Weights of a small GPT-style language model, trained from scratch on English Wikipedia.
Size: 25 layers, width 128, 2 heads of 64, MLP 512 GELU, vocabulary 2048, 5.21M parameters.
Architecture: RMSNorm before each block, no position embeddings, biases, tied embeddings, normalized queries and keys, ALiBi.
Training: a variant of Adam for these matrices, 315M tokens, 10518 steps.
Each number is 128 + 32 x the weight over its row's rms, rounded and kept within 0 to 255. Layers, rows and columns count from 0. Numbers have three digits each. The size before them is the row's rms in percent of the matrix's.

# q: layer 19 attention query, 128x128, rms 0.192, rows 0-63, columns 0-63
# k: layer 19 attention key, 128x128, rms 0.193, rows 0-63, columns 0-63
# v: layer 19 attention value, 128x128, rms 0.23, rows 0-35, columns 0-63
# o: layer 19 attention output (transposed), 128x128, rms 0.26, rows 0-35, columns 0-63
q0 078:099135147120129088177130070179130164107188173202184124147151100087186133086107129204140163099147073143111167128167155091117111135139142135143129166191170117087132132179169145130139113153164135
k0 101:154130162126140078164105141086130147157157087147096103115127128065112123070074189145175187096122140110180094159118171086131163155112075091154081153143146109057120101141151133092140085121127154
q1 079:136110121142114193109103186119132150135147103112075103115144136167148114140108123116120118144146149171104093177076120191077065171154148099107090123142165147157141067153071139084128113150120156
k1 107:116100063108142149091132129100146140107133136143124135164095093158128112115074130130169088229163114159100129162083162179129095086088140173124090146156103151149141100081086119090072149125099130
q2 109:130125091158113121178133095204149128089126137142155147120158086091135148074189086133106161133142146150201099074081190113121085156120138125145143045174135106138100135099187111114184154143080130
k2 096:131141121121179125137142146122154144096154068120110172124132158127139111062120139112137158105150160172168099081070126142163121102168145139151169130112090094140107148157179144152130136143065175
q3 077:133139149146111113176096082172122165189098183130059143161117149109104144108114141143099143126162157126126127102170096181106062105105139173164117134119207130052175102157124099156180104115184096
k3 101:144093167103152099132157098081139136192160113160127149136135082036150041102122145171173129139100164137113118100139116121107134150148140141060086117160093117087149151158146140162186155159106097
q4 102:102116150156136087129122121131144136177151029141163173110100203114157149159061146050126129112127152136132157124157147130162129139124122104112134126075109132156053138138125171134124103154078156
k4 090:117145139166086188135171111098176083129129136202152146124149146125164066173124100133170118155115176127085158135164128130196119153137154129135215101106145139144097110137137130168175149104121148
q5 077:072081120119164105106129074088076132124162087106157119114141128161151149130090070103157163167116039120176116182109153133132173144117127143161156142106060128177102137137112131151170125135064140
k5 118:101163075123126144131135121155081087112093128122145105137193141167088150147173069102076119128118101123173175125095136128172052160145139072166173144121145152137129178155095099119146106109148120
q6 096:118132118083085115118040152199077108071073135101106094092152107161069147128158126132072091145140112144140193150121179136086154120093131133136138124164203150092085165094114119122115138139122116
k6 086:128138081134085181076117110140135122064088147138149124145096111167161150136199084136079122148209097178103137105150150142096111084105091140095106131137098164129134126122138091107082163120097095
q7 101:135080142102150085077131124127128096112201084144154135141116188131202127218088134054165159091129099117081121144169127066163134155125123125127109095110119157177095132119130141113126105169141166
k7 094:083132053091145161163077160141101138141092112158187148099077195095138167131157149129147121154101180138097144160056163128102141122106099119184150121088139160132158072132141067157140115084085140
q8 105:142129153069120125131148103078176123108157101157134130172149178121179176106090144052166170111152084126130114080117098093108110156117124143131112147120093045138088098131142136139099137164048128
k8 077:102136158128107096141142142143105142146161127079084159153135154133077149126068123101131137128175150129115155104120119132156146127126145146161177099187172093100065104107104138148176084072171154
q9 087:111157138110053135134153123101128083178101155131147119121147167148109131205093116081137147128147113092134113171132069149089118158040141099146135111106164131170063088073092083151125099165105121
k9 083:121068096167115098134167087067191130146132102154068138153108119141211095177068135103115113160178121135138167105164080114167179127060081122167117158130100126116088118113142183146123130114132080
q10 115:100063127143168153125134115097184097117175181133101169163123106146147091138082131124145123145118190121081059141175127184136112120108097182119114149114093144149119071111125135083093141128153160
k10 109:080099134098187196140056136125154136166099162106163137129095086102130112139156166188121125127072137108154084096101133109141128164126142137112143114089118136112238123150118097139117130162127144
q11 086:120121098125170158145184154138123221087110165123163130118104148128134128117163122103159160108078086150155118083087114078140177097157118124068128215158113106088153105126149155117096159145081119
k11 115:071175165151104082142136112106167121124207109124099121113129179102136106144124133122123160074133168080162129101198116106153162124148149071144115093147113105043108124149126120112171095129135172
q12 085:140090168076153159107157125141150159139163122144160104144113184136174138141122098113145135115129149150062104071205148019109138120175137061108099146147088082108152135140184185101105084168129179
k12 085:130173171144092067144145161160146140142183142138131135153127167129098193105075124083169138083151182095122146172143164165130155133153160141135151113170169109095128081132138151118168099085195187
q13 077:121092122154113128138140076118169106220109098108172128106075139130098081103086105163109156163125130149133127150142184168079144080093174152166117122134188158119128129111131142168131112178141123
k13 107:151162118094114137151130165132122094108096124140230131129142150133127128171144045099112117188169122137156153195083110134090061110136163068139097096086095154151187145121121104098105144135093121
q14 111:128141104083069131160117138204104148131103138121153089081145184150108118118124129096146104092168098144155159139169125076141098092097124101121150183168149120089119183083193104122110119110118128
k14 096:152120091134132070106109115119148137129131102106151116133129156161143139086128178107166133124131104139127156107189181223149144122163099189145150108127153128134086126168178114164173133072139181
q15 070:153106115182163140111110173173118146121058086152051139170068122148129130130151117149127178190136117150154077120059166171146062091126154155182100142129162153144163151106103089113174164141085121
k15 111:106148080077096172091146141125122072106055144136173109086156157178107091088145092139099091169145099137096130119069128223095049171153156129127175151116128138173130140146116124123144190161105133
q16 100:140180138130116146098122185125152054146141114038148097097164111150183123148107106093136063167147142122202077106115128154116136209131124085115204085118143119166102076088158141137113139133125124
k16 089:109132110109137176124157128153117133138100081101132087133053185106166159132137132090089128057138141149190133115100133151205126120146136158148219098118154133180072051171167110172084112143114089
q17 064:141129142125146111131124105079141115123194150166167100133131181122167122132071103101129142092117080135114150063182123034158125147164149108137110106100044072167132129158151163100169091156114143
k17 115:135135128115112086157126129167083144132168111098083110152148115117090193093076120105158139116128146137122177132143154104127137153146126124176151119186160118145095114140119144118142059097120155
q18 087:057181200072149097102066108116127152085128104097141130113106172142124147107112120113137084083123099089127184123164103148138198159147106144144198152104142137092127125129089143168117128116152106
k18 097:131112097127068149098129119162089107106113148097138095116098119080117148198188102126126112106104031086098128138158127108181121130120110099092095133145129152081106175173107108143175141161176089
q19 078:162120157125148119128098121117115142071150116124174135127139131125147116129137179136129091074119153103087169173173083120146135171172071167069093137156147130083141165152134120077151097091183069
k19 141:127094140139118091153093115134121173186168123116097106134118136063158084112136168144160164037084141098100074124182126093136232088114118144077128133153111126053095130162162140153137127140155117
q20 092:150094128119151123110137140069135155133115117140104112168109148172163130177125197051171137084166106088126138093085072106183148091129083123148149105150135118128105091083113151090087126144125100
k20 101:148141130185121089110087116101138110204162154161105132154155103093137083126184174152109118102107135090170164115162083142221139141090108140087189136117126116073129136122163140172175146173142155
q21 120:117109166112158137053161073096188129114169131114122140156111160152210137147092191049202145122113073105078153189172094058111172175129076162095123142129090093152125101124157107150087104162105141
k21 072:105115120131111125172066100147160134164137114121111127085117198129109191104159125145129143112124185077125175173116144148147126147135111111137153129179186129124108134147139082197141073092186142
q22 089:138150150201127123121161108116167105157137145192121155135114136134230093137062078040129153107123137096120129051137107086155139121136152140128139120144091066137076115148185127161145138189162129
k22 073:111161114147104115182105154158146149136129141100098140146101161133054178117085133127132145108143140098101164147113130157147096128169135162169153124178181118146066083168107135147157090077177179
q23 086:090157145156119168104231095112181149080185054138172136169111144155167130121088106125126179113105109141145069209096107136145129168144106117081128119139160129123081069157111147116143123157164121
k23 119:145130147160139118164178155038174104158161130151156136189157171144155060184104113082129159132132128070144076163147101120179131104131122101070121130107091125057105137087153158129123148141165128
q24 100:146126170150159123138150152116132097100127184131075170145130132145103114148145109157141150120079203142061102111159088127160115151183081146073116133149192151054176130108117148091143154128220128
k24 091:080136131122144170139130153128160099150117191144148124121109109144124162115116124150141105173144179143125061126146122120126141111100101164095115122091100136124171084134112093107054172134163053
q25 087:101128162131168092136146131118129135103174153140142179128174128093156114105091152149145118047111132132073162059171091122154191170185115104070116172124101097062188144151143133166144131096163115
k25 096:096169183194103129129132123149111154098161153127100150147143124087121178096102162123134132099136196159061164155101128115163150112138092142102172099151152089094168118146151107156151095094139143
q26 108:107106085100149142142080157184080103087109077104121137111156036122096124125161075177055093158106180146160091103104140170123097080108149090125105086168162168110116138159136112078153134113149134
k26 088:129110099129186171120128092160133138133081111192178144126106104077135113128194124167130119091104116176131075113099158090081115078139151153117092155082118162123167121138162119104059159109081140
q27 104:150047154148154155140143134123102155105149174147081169131154102121102135097168068135113137112108146111160036117110136145167098103118114123114111088164115117116155053109116104149164170107154159
k27 090:108127134138195125096130101130087121121140185057147181160106115081164060137065183134130119108099190101183079076093151090181121151135147134113119118089057085122153094139149215130126103120156133
q28 092:109106185134145154125101111115166185150200143117151165143139147115177125066110133140182134155107075110120106143153088147111137184141096137068097155166145088065178131148167073099173112088139114
k28 089:104161074142118078142148113111073117132144139086076124109121153123141109097046108149143131073086146132100117130091173188178171119150163118127157102170142101118068079128107146136158107124189111
q29 089:125139109107141115203134126087157144153133167098110158141104137139093133110066114138090159119125177129129098084110155150194116093091170133078127134087164136065067098125167124108135137162054119
k29 101:055119181147122124076180121097190091135187147144129174162113095131130045154112107143132125140184169146158081052170087100173151134147175168110181091134109113107129113121131136156171176121099128
q30 086:170184125147092083156076085096080131166107087135103076108088166116089123146112184092128114109115154124095195105164131113109200172141106145145114115128127098169155152156097128151142123128113121
k30 089:172151161152058099135159132220108138126123150086147102112192109136132192160082098097141098108153109120099134167142120113120155127114145085175070182130076138116069112122128146072158132111158118
q31 095:098142135177087121141155070108156148136173101154170177113188100076106122081083140109111124075114186189108148146095113125140112119107177110083128114130062125124126167141127137145155153150122171
k31 100:186119137153134094104104119130131119111130155123125149084150078129106097136074145136136115154113120144090103107186102146196132119104127172130106141095174115146111136137130107173139100106180124
q32 103:142137165046115127100163117168177182119129160141125130141142173138112163076110108044132183080128078137145131088124121057085128127137105132147165144137126091093094147109142148147149149119070171
k32 110:108166125113128105086131119135110095123198094134103136131180156131117143116071109082152163136142091151133176056183157132173154151166127088133145095146129103115088140130113122148162104107155157
q33 090:104135123085096143110184152167118138163126101122139106113150108109119160102127079156118164147162057180145100131103125121066075120105173068143129145125148144089116156136128141146164115117089111
k33 095:146144063119141132118185156077117080102129105167135115118179123158102088138068085055118143170174108175155155153117136136122102156113107105145094118119132127146080142068121143096113115092093126
q34 109:155131149157145140107137117069147113203173113128118131148126179127168128158077136058140158086099160098078123120102094098148125171144135144157103079098051122186118114151119134128178107145113117
k34 085:113138129121120090160094115157103155174124146128029159125083152068125118169125148150153131084098172147087140107085082048143114127112139108179159112162169135109118122124118134152161110137122123
q35 312:123119120061186102128137120111102090079197093104152080128149131076136119139101178123183124071086124159136150150163114059101160172125098092124075109122096159124125106163123140107124050106131146
k35 065:177091150101188152095175088105111131122141128178170109127149091116228082131154131112115106144119100147145078088114104109130149115136136098090106114075068150133184154128182149117102184181063103
q36 113:110082122047108145056164160108158117098177078069139126101096128165165130227120093108139109199134055115223085177147104142138108096061096149108146131075137133169117082127099096145101108154109163
k36 092:118081023070161099150091118160096087119078110085178108093117199156152132174131113130113149169117107141190191119041162144113113119160138111163135126118135152165156116101120133133082083110091148
q37 079:173086128128089074145124146126139096172162113158207090141136173137150119190161143157156129097126111091123143186180114057106095134113133172180144109122110133139123162128171129166157099143150125
k37 099:122133138089126057160066148141068157106077093085114125070132243074106170088121157119130157115080142165151141186053149093096161133116097124210143139108151138130134145154139117121109104110105119
q38 098:133099138164154097101163118165122088118083165137090164093095076086126113093172084146101179069124128144104089052118132119143119066086144100141107115169096131079151138090154081154168138118137086
k38 106:114141113183154181168196085096133133102100108165160147128083129088112116097160178128116118107118188124126111083106122098101086164163138123122105067112121120148143138159144154122119134069107152
q39 104:112152133073150115147116092033176119170079092124108132143061149145129107107159107170136128226155100116157078081066202157125119064085123160172097087110160128142147143105131141120098122181068118
k39 101:142114111121107112144110140193120087180121097128098080120082113130109157086187117102132087166152118150169129125101146170119120173133161116170089124119096118141153137156097164092099084131063120
q40 064:143094145149105062107098153145103097109161137122166152101109091093139137173133136138117086099113146130125100099176113123188176131176111087139161081077168114172069109111129168170110147114089151
k40 116:157097128126117160156130146201066107061080130095122098123175112090103183108136140124136127125152135132113173175097176102149125152154109162139116134153133117211134055081135113129126076117127119
q41 094:134139100146116185167144177112106135230112125117148155158091135135131119139129088191141130185152165130173088102092128175163123104165155085175170095050157129187126072156111147162149137122109125
k41 107:133154217145102079101139102149153091145182089164079144174171134106137099110129102108126141136163119188179182119128141166119096135167199117116170134152156107184195167153128132145122142192077132
q42 122:134197135138142166115158061122133150125128079153095132161108166136179129122113172116124144088156121129120135168093080134068170121098119122145127102174105096132148092167144117172175130141151041
k42 092:188136111165095082113158103109123140152178116082094139120125155162114099101140145112093133123133130116034141132138132189184087083147121105086102129196131102115089109156174167176177135184127144
q43 106:163147107149169145100152152105118085144164118116107140136143132142171086147074110092143117166099191104095066179126098137146115161134115160108132133092125166134114118173103186115141140119177181
k43 085:084119140065155213135100164136168123192104149150117131139110126169148097116121141139123150136117183137132103139137138129101164148141121145133155119078142150126196064117112101142096157157128124
q44 076:110115131073151075098146100155139169103116137154172109119099163129155148181199194123106085092123138088121161102174115102145123096112114140173111134167123121125152156144137165139148102088172114
k44 108:122114094109113077100114147146167192134129108143103152099085170174102097152143148153187141082036099105095142176118109129099160132098092131146112161157132134066065131140129141129139169108200157
q45 070:129153114086112120137157167101139052099118077107097152121164117147148137176138113131159134215137123110214145119068134174148041144074134138205127128045109150170130194115096132127102115116128175
k45 133:090126102143143146106104120131156170132029110152132129133075170143119171139179149164100103155098088177107105113041131145105121087114121153114162158078159149150146153135110083118089169114092143
q46 104:090112089086101136110127148148134131091086102138131136129152082113036139064174104207083076154100148129204120156086142176105064085106165134136123085126195152113124113103100095119124127082101157
k46 078:119060101107173147104181085133120122114093103125166145139154070157180106148162090121152125157124086149169096107152109075069166100139148096137110134082083139104147173132139126082029158138112093
q47 093:117115201134131125123136078135116176059123161111096142125153108132091156122162104138135130096128145150087118142156140101107157114124086115064133159211176105068162136068154113097118153125181121
k47 102:165131155214141141143143112089149084131194156118166123132127102151172114108096136128134098115128162065117051115210143164210151129122107124066111146104081094097103108137177201152128120127197113
q48 073:143136099120084166137123105125140103134141070158088104153134077139139133074068128172121146162166140154149123177043159166162047138101196117173121105112151130132081114153133149166167123148056141
k48 103:132147134139109105105156163086187133137061134157165164182125116115111061162143142151129100154154067158098071137083128147146093094139156154121119145137154144124098191108127107106172185118151145
q49 111:135150148094111101140197114120106120071117121159150111128177175150109196161164082090177151112121074137185123130128105062129070165109149110148142090069111127167118141128132121133118133147119157
k49 104:113100118118139091114150129126134142134134100134156148136186166175152161130140095068105126174168135136124119115152121112154132149121079102149173180110124121152083202139155159185137127115112123
q50 080:122119094165143161211167120148092154095115107152156128077157155127096140134177037109110161134119124219222111052077153122120107134112174100127135120108112119172157177111126125096141153163102160
k50 112:113157143170108097111160153134161122098117139159174165141135175183158107140102086087070131100165172164134136132107080126144088091113150082169150196088112114124130164131160206119129158112096141
q51 081:129104120169145151149127118103156139158143162184133127174119160139141106135161120133100158131077190109103103190131191068133190136169119166144117080083088146196125138191135118052181125159125192
k51 096:110169146081120117131079124143134145151186119151158164164173164154106143114137072194137152103143133152088120118170121191104114150218179125102115088148114144136147138144114103157147129157097132
q52 097:104094162210154072171083038090160172183164125167138185155123156086141097093099135151119185061125141122081092148165092185131158155114111177134123123136138102132155103153100117138165138133139111
k52 115:164122177168124134139138110107080103149119136089099127134118106056126080106104169153150104116080168135115149139089091087180102183135122098147163144128065102048180126143174166160154113165109116
q53 082:128152116128143171149199129110120151118129096242160111170105151140105109112095116147086143044088134141152077135123079137138135125178139087107117110157155128066100103183118127142155141112145121
k53 094:134122117146124077134146132162109122109110111096174142140162133126101128175085119084130128127135098137091121172140142070123160102088151099177067133123104133084086080109117128079109147099170116
q54 083:137118130126120118138165154078192114163190119133144108127150152138171123160101097189142132137128150130069131200165157103148117182181091134132133141098112129140107104209137159116159077154122155
k54 085:099129165108140084193121188090124176123118108116092120168086182088053161156115151152159146119094111132163088146069161092096112122167165156159084090147164151090176136113099072091096093138106126
q55 074:096105104044078124088120135181120094094109122131102156136159088140090189090189095147131102134147156098142168167142085190063087060077122135165143116165203148087135095113103084151102123096147117
k55 129:143111121118164159082122093120158144143110146136102200117106095126173131117123168153157118161091124142127092088120157133097158076097098171094098153110126131110186129118124119117071158156143101
q56 094:101158179145144142078140117100099148170175105110152168142198145071130154057122118138155132159091067053150077156125137121102124187076192132112128114134151132147162170170097148206145124177135168
k56 091:140153118156092114075196089116081115150120067109102167126139131112161173124130080121149153173151192158139110136118167134163072139142098089157141159124143114116201160178115144169107077129149165
q57 094:192156140139173126116132154084192157111073106155120137147104154120131086101121204151107128075123161140111126139139146104107151157195097135053098190147114097089141124149145141079083170131083124
k57 097:089147252168053134119137117118139133132166119112094129125119198116100129088070153099135154089144131101098129124160106132136211148155127133141164113112122094076067120108155133113127114140147141
q58 106:129169130150128172109181157109150087170134145135125154137089134116158076141047111103112121151137155128109081175131070191104140145105109101108141140101117138162147083102106128149143147129149099
k58 079:111098121122099173127153087092183123160102076121075113114062131131169127149081152091103129100102119119108172122164114175126156114083146129128121100107142118152158082141145068144094139167121135
q59 087:161137188109144106115136084102153133177199108121129132126151179130209120073113128145190167148129072138180117103096117095145118125132127110158142121111141100104166099144182142125173126166118099
k59 108:109159190146094108185154129100153132184128130173073161163050209066147116057127182152145128097144208132122099139084156127167122110148088114138145091146148093114137117109157167150152088127085143
q60 102:135069170082117138155144105182133127159172114122171152145097125142134148147134110135209140154140125181099116145115061104123159062178130077125144110105171115085094103140154125113119145112096114
k60 095:142173161168105076166102130117168064130147169190124125173155201119149059131130124158112135034153127142101116166152118159191188135155144104124164104134179101131127083103175180139171117119110108
q61 093:086140149157143156107187078073178144116147139156144173134104121099160135123139144086162165095102128098083085096127072073125180163157123146096145125131086096103139074210130147119125102129192188
k61 084:143141171160128078123145105117133150136166149107103149162200135125093148138112087122131162123131178110116111139181072175156110141195195106087144099175151115068100125136124164158173101132202154
q62 097:079120088115125151175153144137129037135133143145118150142170112137128136123115111135126144151109168128123107079110102175130060153138170145131154095099123137152191070123148111142158128128162127
k62 093:125139140062150147107129121176157134154099167111146156119117110068153199137135122139119109165161192222158060115089098143120062130095150110192162118114147142147165159151145097074119120114120116
q63 136:128113110130141111114124115083124153109167102112099142168127146074153173077147144139177159121103187174051099095127148056056101206153089102126067107124123124112138148138137170068109064106150132
k63 062:147122137085170137165196105065107138156138140171159132121134090087174153154160088110144100174144161139094044153130090086146126115082202098103067170095085151119154165075143119090137165139087140
v0 064:086129096144122115157168115092087148203083130134067145139098079102145111159157162141144150122082151120083114163131107152166128115151143108115143091170159134158137100138070164151139129101169160
o0 054:124131083120077120232094152130093135052168118108161137094129107155099130077156074165094102115173128181183120126119143129087119144157141071147121163114143036132128147096169097073143128124122130
v1 060:184102160145129173138193091116147106134044141129111136148117131148119113128081178121095076115166204185078161121104156150118160194122181141140180106128212130124094113133132161084114122079125177
o1 049:111167046099157150122152133160118122110134122216164123076138090095162135143173128149106127085107099145176108133111135148115096100133106133117097145146126156125122175126097189140132129131134059
v2 063:125101142112133100179101145087036142105071111121140135192186124168127123102108189095118091156102088139084122165102115160137092118105137116083116127164092130105144080140117093110130147151114053
o2 053:110051162065110124039178104082207135174182122140155166117112075110140164127144109096176119129163121111122149082119158104145135167146165119083124146083125118126079092113123125091099103101080165
v3 065:150080101096148120122111185147173057145138126149147121108067154043101069133138106123138144111097154078158116146145197190144141244195093121152148111111164135132074088118100163077133126088146139
o3 055:135145087140098141149156110185088119090050066115160089109148125120176108184181116121091106119115084146087150167158124066214161113083136171137117144177131156165107122167107106125142070139161120
v4 066:175145128087104095129121131091090116152184116105081094141149119069132147119116084155189130154101117165142137114066105166129129139070148119105166119159097128157177208134105089137148126144107103
o4 056:101104121237164091142059093079147123137187148112209127160137119145116103098139119141117100046132117164128151138194083083138186153153087122143101122161140145170147071161159078105107087127161138
v5 067:127146104121096112118124134115173142115064126108098117120123104042113115141117136153112133146132158130093119169137177087142101151127166116105119112136128132097134201157125125125120151132155220
o5 059:150138079123088191203155165123152146149153107158116043158117107140209113102146150139099130079156122139181114135078070204107116087155079068112149175206132108156108110097084148121128149118143146
v6 060:148100145073127121176121082155150169158173125072197202149163201190099094175137150193168095183131151152143102135087121131173110095133127101125109095117153125124131115127114099142108136055191158
o6 049:122138091145110114112114144163141143128147145152146153075126141139153104064086087119083157039096123132111132176188160117110107081109087163126097201148107096066112131066093119155132164168139181
v7 059:102122141115112137100146105101114155103087163163124124139158082178126139134148168095071131077103106157075185171136031106134095160124119126097142160171099133060212127122151169118098137143136098
o7 048:177085091117129101107162138131179124118215113111112147100132119114169166097145112138139159144110139103154129059069187147047150107073141094090133128068139126137122137092138161127146176148022156
v8 056:140194135082131133134118118143115118095106125126180103128168052102108132131128101086138059059136148122140132152161188126112134066137148141084118151132111123084099072087116153093141117123176105
o8 046:115090125148110165031162077125153111183101072181141123154123194157126109130108111106158115169144124154144119057169197132122127128126152137160156154147089248160119137093114156100096069129096173
v9 057:136164140139144137141157185116130110108092073168138114149135136090148127168091097087068115077113166119129158064116084124131105163127104173087117137114089127117170171192135124118113135188120078
o9 051:122121189170108098127071124148141121133121066126147162128124126115052138146118156165178124186142130136125171155099129079171133162144127082171144124131166077120127116104164154073138088100124160
v10 059:110045160096119215145135098166121124152091089107106151150196184146106070110132140194151160144137099142120085123119152114194127112163151068146121119166099135163129153108062129151149120158128149
o10 050:104086069090142142155146201085114168121131140107129095118136135149162159066174074162126098075132086154084086175138119132091099046151121135119132169123105115091111145095149073097130175101200151
v11 055:153095147092154135189117226101183107147103199092136099151156110071107036079073121054069127127136149140075139156149119158110097135187194157131164152171153134133107124140144155080121125081111140
o11 047:127137083120155140089183137107131167136117109141159137103108109104157107147190125122041125160143112105134127135071132080175133104099069139122157157110187141123129075182158089067088142045101103
v12 065:137101092120147178161108137111118103105124120144153146126104145062101105165129130145114117165122189136120110133089101150147132123123142114109152178092131122159105128085111128107129107186089132
o12 056:145120165146102143104144126090105112122118134061108126096131116128176132144148157078143142086133146090113161167157058128133117081130145136138181148091175147160121083135131119115174153114209172
v13 058:127064121090101147175151116125097137076055134072150164177127131107136141138139120115150195179108081130082136129091131059118099169137167126134104152121131134094149132077166043137121143114134100
o13 049:158164132117198146191182148115131126120185096117176174106083091136153109093129134176113172122088152169088112114128145129119107153136084124129084194121141146044148130169130134157128101110135162
v14 074:149130146116139093089121119092095125104113104198113093201130144182111115126146128102125093075116093124093174129127108134141111175127140103097085141107124124065193216150152184129137132123118115
o14 062:120110113083127118103161107162153107177157137130197147160113107144130140137116165129196110192131113109177126057124116138128129096136169125143142096092107120157101092138120188106120156109101177
v15 063:153157170109136094128073149128121141106086117136094098116187066157162096104130130154141131097126160149167212167096082140094167138107140136137116122128073125106170073113139213155147122163092167
o15 052:176084195132144097074105153093085115115145158148138140177103121129057124175195093175089106112137114073110120098170108106136148130097080132084126077133179130143080136082180196083119183143091083
v16 059:130153089115105066102145134106144124099121102112104077104165141134097124075188152164172129125191092083123092121122095120144119048097152082125162077156108132118123083118134099133149137174073140
o16 049:128114103077129192114156079065082140158153153101158070194131148162179168144098122098097064125109112133133132185113076185086165150127135132060116098196128143151084085123097144122077166131137136
v17 061:098083160115133173101121130133162126159113183079107078126145093147174136098068137163147148159118050096149192125188147062134150181161172127163189134076170119119083119089090129085110113092138132
o17 055:141152078163150137139152154176128109077109158118007147098139136126126125186168069108098136114117129126083176087093120104108116094134118161118078151181085168144115159181154116090154120112141059
v18 065:096133150076135142105121100108113146127149165152160110221129161180102086117120189154110149161077132117091121097151146125154203122150121143156125051120188126099113104122150161111167133108154130
o18 058:102079113081156145105126134183114111099107155143141033073142129129162191158161118119093121111156086085166100094127163117061092095115145124147116167120128160106165176137150106169094184098076181
v19 064:115094128157141123124184132130142177177083117159121170083112164157091102113117157115085103099149224166095152142095107128181125127112113082070124122166217131083091137147142136075136130110103138
o19 056:084102066054130199108108151121143123148133137104145133070149091122185150158125137146146123141136159124194115150171152139123099083115116106120179128106111092139135101069101145123127186097151145
v20 062:129119139119109122126139112156147144136137213117089138108136124100145144177133146133141126073085069103159114105163127109110162176087144157144186108158125133153113098092126072079169127082089151
o20 055:113220099135164145091122105134103145099110075139102071136112163104138147141143107124067149148105126161127129160104160166125085121139091148112080144165140255154147136172149117141105079193112153
v21 058:121119157141128129145103183122150151188106174126166163168160089066141110149086145133130075129123150157092147111178099154166123135124080169125159103154169135119154139206098162105136132110157139
o21 047:141107114111097107162081177120116171070098116140144112088118087127098138103203129139081159142158100110176185127078157092149098108164096062166104159119143131194128165117116095184130099102070132
v22 063:128095199091131176095118198137133126109141146100100132145120200208161129140139094156186182122139084200141176091134148180179140145157136109189139168085132130128171084168149128114120132117127134
o22 050:149089145109171102165068157180120130131122157172125126074156070134093165075121163122099111161135120084115113141139166112174160152101150172145068139145113104124127180144190184091146121106108112
v23 060:148105120112126150063126099149125156130145136071146129080103172172152154106125100130137181180144091097110168149130186145112183191138142132157178093122172130166082134059142141133133146066094170
o23 055:142150104151157136153169122126125099113181173169087097108141154121181125148133101154101133056115145110075104125139131115133145117108126167104097138161090084084166113181140117148124166163162090
v24 064:104117189113129169110093043146139136121150087095110121155187156143109093150123145138173151186127134179163115106096158133164080063120194117156160132149064131141123113176133117130146124118138151
o24 052:083061101152113108116124142143112124139073168170184114145103114154137132058113157110111132116124106169083132094151157151066143082147140142063115121131108198115118159102116137140086135092137183
v25 062:100138145135116199098143127115100128064091140125133087114129111086101119116132119091121237140075134057115153108141080159077154224111120129108105167088123133099116123132181111112148136100127111
o25 051:192164083096139096142119107102130115165152126133169168100115122166131132163149173153210110221170114138144136070103142096163094128141095135174142104085190174103151097162195157133126090151132158
v26 060:131164171136106165177112085150128097126129121101109137061112170122158149132140197149133123156110115146124117139188148071137148140138114142147144197136122127143185176073187147144128127118130109
o26 049:162104151191148123144123159156113144125157155147145158117126092108101170180077093083173129108107144128160089074119155130097133108149084088080089125073114177144137166147140091126151142161097145
v27 061:083100153095158134122070100171083090162150124072135154120127123140123144115192105147198139145135117096185118128082102133136090098182128160119149093126128130127142175082108102184147130163099156
o27 051:131170113128098098148129109124109170107092135194148104171120169084137059134164116091124142107100129107049126163173151115067154177118077146156134126108129072146164144193147096118135182166164085
v28 063:149125089157139086179158183123112105141134152130160128142051066133081102115090162134170105147141155142099034150166132105084125121121115119154115129088189130104110106123106126165111140009138108
o28 050:139143178094134120174173130110148135122113074073140166085113087122107119226080098102082138086105130095214130090128154121159096158121153147162120112156143077129138110143106136128148096156138128
v29 062:088164120161141087129080081087061161106126119126176143187126160194123106115145170108077104137124097124091133109086120122172156113150147174122108066099116123121149119172075155164124129125145091
o29 053:087124142062116116098138128140121095064143149115105087134113146158119163142114096131158151156153109097156078103146128088087101131135201105121158136055139075082108104126156141103150175117085184
v30 063:135089139170119109102159142166118134186184109041144088092131078098175149140116132142114183108101059082165094108187144061114110150124146143136165148130135128155079151127138064113101134101124152
o30 057:114195135203092132175111122136122156079119112153074137136159172103117113145108125158110095064105152162113163141068102118163135162140119121137112099197128142124162150165125129151128098144131090
v31 063:164157090145118136087164155116162095093089092183124141078096169082134127154150102138102155098119180105113135146113147092104162173128079099111063193121099126115095148113176129063135127125098139
o31 054:172139126094160168130095134160111111184113122080186124107142080107102138115105153144172114209157123172163176084167129132207093116116126152114133099100127171156103129073112143144064061185117169
v32 067:103162129173133114177083173122107123103153138094140139107112039047164144109133156108130138125104095210152105142101203137103066071094168143128121137161141132172120120091089140137145126178071107
o32 057:082093181204176131132178095099120116142134111116166147211135161096117149163161127110143125064139116104128136148146106130100169152117083089125154158109146156109135091213121077108133102105157073
v33 064:184104166136108126114097141107110119092148096079179145101117083099123194113110164080102186125120093186128122138091135159082136088124151128144179152117112127167055080118139105129118136174082135
o33 057:102136145107158113059156164078130168123122122151115153136121171181179105118133170143121153105124127130071132127095095189128117168144154169123151110110142199136109074167098145204112109154109095
v34 052:143136123104128091084124105147097139122158114119117111088102115106119158100127119155113162180125145091100116146113202141109117165154114137149148109112190131145058135113108154161124154061103154
o34 045:134115136164141125194162091147104104136152142181146117132130158112181085152135119149125153045132114162117104110132144138142155115101139140101111112154116058110180124180122108136129194183152127
v35 063:119084110101116152142143146090116102099069091114127133189177175101130104095071101175160183100144110100055174102105156124172158155095169103105128094129113129094145167107092088126108126131144153
o35 054:150109082073149164168116157102136131175158124128154074135136141187191112083160102203093135092112084164118136140123093100113093113166101109151112177159109098117120109097164147111115118075154074